{"n_layer": 19, "d_model": 192, "n_head": 6, "n_kv_head": 2, "head_dim": 32, "d_mlp": 512, "vocab_size": 4478, "activation": "swiglu", "norm": "rmsnorm", "norm_place": "pre", "norm_eps": 1e-05, "positions": "rope", "rope_base": 1910.0, "rope_fraction": 1.0, "qk_norm": false, "attn_scale": 0.177, "bias": "none", "tie_embeddings": false, "parallel_block": false, "init": "normal", "init_std_qkv": 0.03, "init_std_o": 0.03, "init_std_up": 0.03, "init_std_down": 0.0, "optimizer": "muon", "lr": 0.0105, "lr_mult_o": 3.0, "beta1": 0.9, "lr_head": 0.0111, "grad_clip": 1.0, "warmup_steps": 200, "schedule": "wsd", "decay_fraction": 0.329, "decay_shape": "linear", "final_lr_fraction": 0.0, "batch_tokens": 131072, "seq_len": 512, "doc_mask": true, "train_tokens": 478400000, "steps": 3650, "dataset": "wikipedia_en"}
Each number is 128 + 24 x the weight over its row's rms, rounded and kept within 0 to 255. Layers, rows and columns count from 0. Numbers have three digits each. The size before them is the row's rms in percent of the matrix's.

# gate: layer 5 MLP gate, 512x192, rms 0.121, rows 312-322, columns 0-191
# up: layer 5 MLP up, 512x192, rms 0.128, rows 312-322, columns 0-191
# down: layer 5 MLP down (transposed), 512x192, rms 0.0441, rows 312-322, columns 0-191
gate312 101:131118134128165134114120155119144152134094126127156128118090134146120136131144117170157115150123118123099076143113149122111117126130124125120134126096068107125133131139111125113109119124157154154141110136164142162147121175137157159111122141095136149129154124100150142159183132092126106145111109124152151136151133061101172097147125127117087109119128133171134112159049130119126157167104099095149114138143135119194117136169102117121088094134161151137170159113130111105138120162136117127111122140131108107094086138098136074136135152110122158155172113150127126146085086138156160181
up312 103:123149161094169115143154119164148136112110144161092108118091148074153129086094143107136137125128125112118168119075114138139118142135173103120135103102121145125122118074138149150142168173137145172176165123120125130104133085136120144109141156122077125094088143146112143121103141096107160132125121133118151117124140086141149127110170125156093093148150083115161161104129113174156096104135078147132127118133128097119113152135121148161149099117083114125135149091167132163080138122097130135129141115111154133141100115116121147152137159107084083106158106154129129102116131136139086158
down312 103:106068149158084114137135116144136099106153133112132122143074154170100096158150149084151139129102125102169128121120170167132117135150120154126157163132187110122138126138117153103100157129129143126126103103086107153127153133125140124104096115139175097132090133121113134115120112073134127140136088160133134155084135165131127152132129163130115139161128102163104140128110122086143081134095083111111125142153154127112127167126118139140117133136094124159137075126127129107068204110119137154178156103098158125143117118126157113127090110141108131146097091135099123116122111125144101143
gate313 115:132121180119116127099131091110114085117106122135163138100135160110127129139136112141125111167151114120143163159059171120160131131123125129155107119072142182081162177130160134139108089075113118146160145161112170105134093137107144153129111108114114164143171112137108153136111124166140112150089108106137098162111151122164160152140127123167133113150143174101107121157123142102164135112121098157145117148124125132131138135111131181136114119107103130127112104085109125159095149096169156129096095146123107126115144104104132115080121130141135104142088129139135156080126147135159099111
up313 128:141185153129119173112126133121120122091144127129129092125133127163134133164102140139097129125119112118179130157108157147110139155130137062131106086097125149142160108113133157132155085129122088124139127113076129114137082147109153144104118111166179164142117129109104132132111098108119133172112125130106102129112150167133131169165114094111130141164127149137120087102146114143149145127099108167179140149125100142107142150113126185135132086092112074136128133131159168145120154115132153167103142144142089166124146130143141152102093109136095116150143134117192138114122112101148131076
down313 114:130137130121144139140136136130131090141152157136141085084159118128133077148149113124096083130104130123131109135112137133125151137125159113140108105139144096132195156134142114132171114133149120180142125139148156090124115150139160156134127125125095131170126117174137134141108111122139143109107123125114141129120128111111130139119142072137091144166183186112149137099151090098088121153146113083172155134099169142181137115126101116135135139111147129083113055119130120131095134118108103112146113089148116153144111112159138097106119125134137065111059118084130158114133139157113157110
gate314 097:160140100134115162100129136124155080157143084127161167136131163113114152134124134130128115159109160105135122131105131102127055103128141147132137164135084134161175114138146116137151120128153129142100104125133125135173110069161143177088134126138108129133087146148137120128116078177119144152145104115126122148147143092106116123122133123146125125111118125153175168131108075101104107092134166112131171084135156135125111152099143118149101114137169127123101157081151106102142139090153122125160091115140152110152139158119090102119091137136075103147115149096131126134176122168145139120
up314 098:136111121115113087156176134120140099128125108127123136145108092138111135152141119150118095158129110132164113134128189143139124181097143119123147075149141150126138132178144142130069107081130122149121122100175116110128127113100167142091121133116106148134175117159142144151093103152121171117122119097120145143175135128083127095138112140114117150126131159125162134132154094134132110131093161130120116146145144155121160155100146112127131165135165148188125145106114141118157094154135087109138105145144110093147102113152108094178133135183121115187136082138147111127101137144154164171
down314 096:121141122142154132091161112192138152107176148110123143147134147143109100159144150119144132128141154139102148094106144144101100114162109126170139139074137192093124095136147144099121114154140134075145168115107159095108141118113146118098133159153139140123149176167159120124155111167137120134111123134129132121106144151130145117102161111155120130172138123139126116124107121201134154147117149133086164075117100150121130137154148140124133148115135117145175152125210149138159129142114074119149136094111091094089123138133105113155143140110156134154131136104136127147140142178133143123
gate315 093:099112122093129099101148103136106174123099120120154104085121115145153133163123095139114147111120115152154060123127142162114131093094130143156173100119124146120142132156107085072110144148066140138135134130168168114151131092110145143115093130098135140145152110096136105129151153095136170167090124135148153124123128112126105120153110129110123109114149147120126075131118108094156159137114133112129086086165124084135111157151085087132136089132135121133164156115103132168103169132165118099120085164155136098105119093133098141125102173152151137114112151138087118131151117130137135142
up315 093:109124134196106141151127130119133157115182103120128161106105108173152161125117155129154079155139117059207112112111144150144105116154127134114088129095143145117137152131122118142130128151110143128126143170099133134080129154109064177151121102110110106132132167125091111158121153142096112088090129109159135096080145135110132127110118122123103140135117109115120171115162132144149122154097123152133154101134150098106093128142169141123110120131112093105077135111120144097119106091123089113111119149105129172117184113128126104143137106082136146129099126159139129109112113128148132134
down315 093:094125160124134140130184117144132161139131135158181133151138124118148097168140123086119074115128126113109154137170112102102131139135116134141118189143131133092122105138115118128119113146116135145143105123153127139093145088114119150150080148106132126087092136124160097138160145124153102145128131143132092133158110112158137131131140121138122157105169139143088123111172107114097095121105155104157121107133149143164146154148036147103078139152126145076126107184143116145187173121114152118119157096123129100098138111163097108120123132164120157129122100124127161155121100105117104105
gate316 099:138152132096121134106142154108113131159139160113123130166118136138120108149121112089110102126102084078138144113139135139134131179148101135130118143092112133121099139132147161119142151121115140124114131092123105123147145090111136147109157132106101146167136094094165137107120105156101186124096140139124190166135145135099160144085109079144135112130156116134174102123137151171181130103092102111136128090130155128134146083123107131115104109194113123100154129096145120124081134191093113150138106118121171134109147106092107123179122106141114079115133132152151109146152106139154110098
up316 096:103131097171100116105119105158106164120163099141170120103153080090128121166163138147149124097088111130153160118152121102130106147131144099140160111111138110099134132106125116119122125129115144164126114118159174132097099128089123101091104115109156132107140107133144165121104120084118092168119129134105161129121111160187113164143119082158133130163139091140182123143109113148120085129117133163121179121124142187109099161151134131123142092112135094120063140164145145115154127111158136108166132154125152082145131117098122158139166149115116155153154114134137149114095144113120132151
down316 099:146127098137084111094151139125132139151095168130162115132117092138143111160085129094159113170137126098088125100141137096108147140114166184158117126158110121132141123131197147118148142111084153140136132145104107155159122105157116111143148141109085108120146129128098143120105156141135148127164120107146080104127059147111148115094118165136140136144167124091116125157126110120132149152111109121114082122140104086185124173106097086155136108119145140089168162115123116143151114128092132127141100140149148124155168089133127130090152118117109113119083127164174124139123108149112130104
gate317 093:166133155149122117124147103105130145065078149114165128131142145115163141110118172162116134137092111096153152151141175128173130125161136138116130139067116164119153107151120140131151142152116102118136112133102149149079149135103159110127113153131111126104121131144122127124120132137190169087139121116107102182128145116114160120118139122136124121145130153118115139140129128097140095126120130072155127141109079170136112123107137205133096132166112107126152118130148141108123160089107117124144153147117105099078109085067147109106143128096075151130115100089129095122126167120135137131
up317 094:141112167114139125116103154110141158165158107090122094141119145103112143103148181129179135137100110132130121119139131118141122094117170148139112109146130101134095142152136128104116102125142119102136138125164095155085146180134122138157095180099128180121115172106107128146158127168111107093133136104144150144086118090136122107145119124103102194134085123082117115119103154091160143158129104117117135105139192147132146141110159160088142154099132117132119093119163150119126141130154121143141152134131109144053145080138108114141136163159127128137086130119161100124088133104119121136
down317 089:113122135156140144128122115117085094143159113091107121141102143119163110126152167140100095111095136129141136109165160159132104097120118130136129102101128115111093171116148116140140142147122115105127176164100137137149125144124094129160129137126132134130118118101150078108130098100129151162109117206105085161106117168152116119158098080135128093130089081108157160124137161094130125141142143131130157195124151126151141061119082112107137108115126139130136089125143110131109146139110090127121118115098120125138097109105143135100155096104095125141159125141094168093100124172154179139
gate318 105:197119123154127175134148131129142155139149111130144125122089114079151100137141136139150084145118139149104124044143103144145114115162139132119130170110155141146113143143119139142124161063128118152112184115154111096173134109116114115093125107152159126123135170101134142180133130145106118160130141104106117150120143098093154110085122126153134122176134144145142135129113128127139150117118152111112115104155094087114123101105119158158098159127116078146147168121100111076122070146118153090107148126140099160139143115119170110166148104159118122145125103129166143104112111140147126136
up318 107:140113124152139159100136144167110143136109183109143123150104148156186147124082147157110130155118155085099129114137148135098081108193132096105143165129102134099155143164116162099133120124159132112118123138170106112098150165127107144147176131138151136140115172127089155121157147125111124130090138163108154085144100129142103103122112179139148111127126166103078117084154115131125170100099148093131144104144109135191114129137117114154103131139156141140066132106127133112167105127147142127135101186144144151132130102118151124094140128108144144127081116106111132120128106134123123109
down318 102:090141100107173128119144113158136139164116146134094094106127120137130109173106096163139115139104099102101081127177122103136129076109131158091146149129137141146095124164131082155160175144132151117156124134131139139127161118116158134065122147143107083142121154145096115103116111155111097152157126124125093112125113108116147114111139109175134148111152133113172132155100132162126127140147122088115113087125074078100135155127106115152142149126124113131105105153151136067109113154117149124143183137153112144124122113166119132177131087142088130121177127161147114128126152087114142118
gate319 106:145122155147098111101102183139113115175093117151079129124137125149140155133121103154155138093113115120129158147108108164118108115105125101134105085096095155129104100144115156157095109120131106093135157136124112105144150151147139090129148144201079145185085106129093125090103143150103144097107089113076164115105063089142110153152145162145141105135125144155099137145133138151148135095127126177112159134127155120153096085144121169111140135143140107101157101133094145103153122120106142168149125160168128161128115127134111105141123130125118137145143109108110105135116110107126130147
up319 100:129129121113155153134102132134131115123159146119174109125108119139120131120148122107099112162135128124145120136129150136180176130116145130158169105092140141146110113151128056108093108115137130165099077133115129140142095108131131128103155116135134126086113116135165118143123119122128122116136129102090161135104166125116146092151105129061121103103159111135135106145148065101131113134135122105105167137138118126160093120077163110091102148149126092132188141118093111119101141154135106150138108112117172149095112081134165106119188149115115092193116112130167135091139111135099155127
down319 105:134185160140139105145136102180159091119134122126142131113151123112104146076115119153140107155122140110123124159159115152090145121181153114131168185115156120154180138143135118111143149134148182126130130103148189136132133144160105153109076102139149129125173092112160130137140134137118146134110113127154117135158122077121145109177097085123083121121119127128155065143076125109142139160148179110123144103161096105127148121109120132139121125153145113106131096098146144125117161106117099108104162167124148146131102122135108145142072108114141134142106152116160114134109147150125092113
gate320 096:144130132166136159098103131119124101138134148144150139138110139124127172140106111101144152124120149106092195103133132130179175124150123101128112168148121146135126100123123133104100164142112146131099140103117111202170093103118097118100141110120115108101157107109088138096106080148160104127102131130080139088121105109135091122126112123115097176124105124141134123166154091131134147141101103137141147127102099090145142145142143149139103114117150150083162111091086146086154114136128105155157116135144152142152157106155092164131108079144076107123107152127155134136151129114179151117
up320 098:102152150116131109115080162080137102123133077120102133082170156113135137149120139140118120116131119132113129148135090170120099129122126067161111139068103130148122113109194109124109152133177128139134137138115144149150118103160126158156161160142165079091156139123115136098151124116145168097126139141081107125128147083107175138167126130124121114116120111095113076126109125165106128117103126097099151124148120103141111130121102109124143147103143128168122130107107130112149120106137117065195156130152153157107122177131126149121134131119089144122095152131117135141127083119119150086
down320 097:119163168186110113122110136135137122093127146084114093117122106163120156157142149143145169128106148121129099135125148102112135151139190101141124136101097139082166104105121110096133182095095142204130107153134154110155150089118153112113158092113130132115116143105113174112124110113122124166097123135103110120101112121101149139139131118106114100145126155110141087137107122101128151102156157131162148179102144167116090078134112127156144123110149103107149137178129103128158108142127096149085092107121097150118145119164124132114083136132143151127126088078139122137125129148127092132
gate321 104:087095099144130107105116140093152145169154138163123160138154174122140091175097184145134145147126138092089123094154152102105130180110156132132134149113140117111166173109111124133138122110129106106170134109121091129118143115148125143139098110147088131128124093154075094159109138138134129104096108184149169140154156168127113115121126124135122132110112153132132104106136112114103143100120131101134109166148139125122196123139136126116140108164135153176152081088126147160167116143121098118126123094177149095110107107152109137094088130131102119149106136145116113109075115119116113105
up321 112:116097088113103154128132134144130108147104126131138127128146140121126135144147145162173148166121128104134178135124127085174118134106115124094133130146137147172138130083149082147120131115123142124126177115110092119102143133122150112121150104168140103118119157128118149123089153120123120139141110141142110158157159136129181131127125144133154075178149128139114154117115159104133129113094120152116138085111109118186086064152139161085114104118130139120125087114110158127124110127142079144135151065133122129141111083124135128029152113123111116116128140116125095141089111138123074093
down321 109:104141089125107086128156148096167105175165108152135121169153120141075153120081169137108101126108155110152129131115134142140126166150107121150111068158104153134122120148134112097130120133109114148101024169127105137114118113158093137167141142150138144126107128119079135133130102137123156118085118145131156133093144132122132110133123101121110121095106151110107153135152114117129122109161072131144156147137149145078157114152124144125148125132145135129136080138135133072100137111120091174155111115192112119118135126088118112142146137110170099101133131111145135133153141099125153139
gate322 096:123180124142054122112106113155120138107137127107158148154099112095175131134105122101166092124119136142153093120117126111110160132109155122112135116123153148114135139159106072146112152166140129102133143123150122094146098128095122159161082138190121123190139172110108149114127127103111137115095112122142127095136143100125133142138158137124125108127126120146128081112132121107083111083143146127125168113145081124132129099137158112121159171161132138178103111153166137114177149121145110131104154104135147125125173161131107143101147125123165165132112137122100161139157091179114084117
up322 100:137129155138095127144109139140121097146145122145106109125165137123142099111146074135088153096136109157137121097116150111095149162115106119112119164115146142160138177127139111134115129145136161128098158118187143161137094113115111159152096133116117106122111096152110108115117144131132159127111091071122131121146159140132125131126140164174137150122147138138128087166063087170110135132121129100148132166110110109116133114101154142113155193129140155162077085100083106098122168144077140103135148067117137132092149102113119108136171136145100146134134102133121130110122152107143102086
down322 100:125112170157177154092110111125136130100131119124144114163151169119094125158150089156133131136147102105138105143164122115167154147112119084133092154123105153107134098101129145146112105136118096111115106152104136133126094153083099114134127133099088149170147127145124137133130144139138160079133204122118132094125160124135100113113145130142135116115165178136129106117082145123124147126144150104121096096117063144163089130129124118124126099129094129150102121114105137109154178136145128186110084123114115104098136106157149116106114145124077146111138127142101115177133100078079113117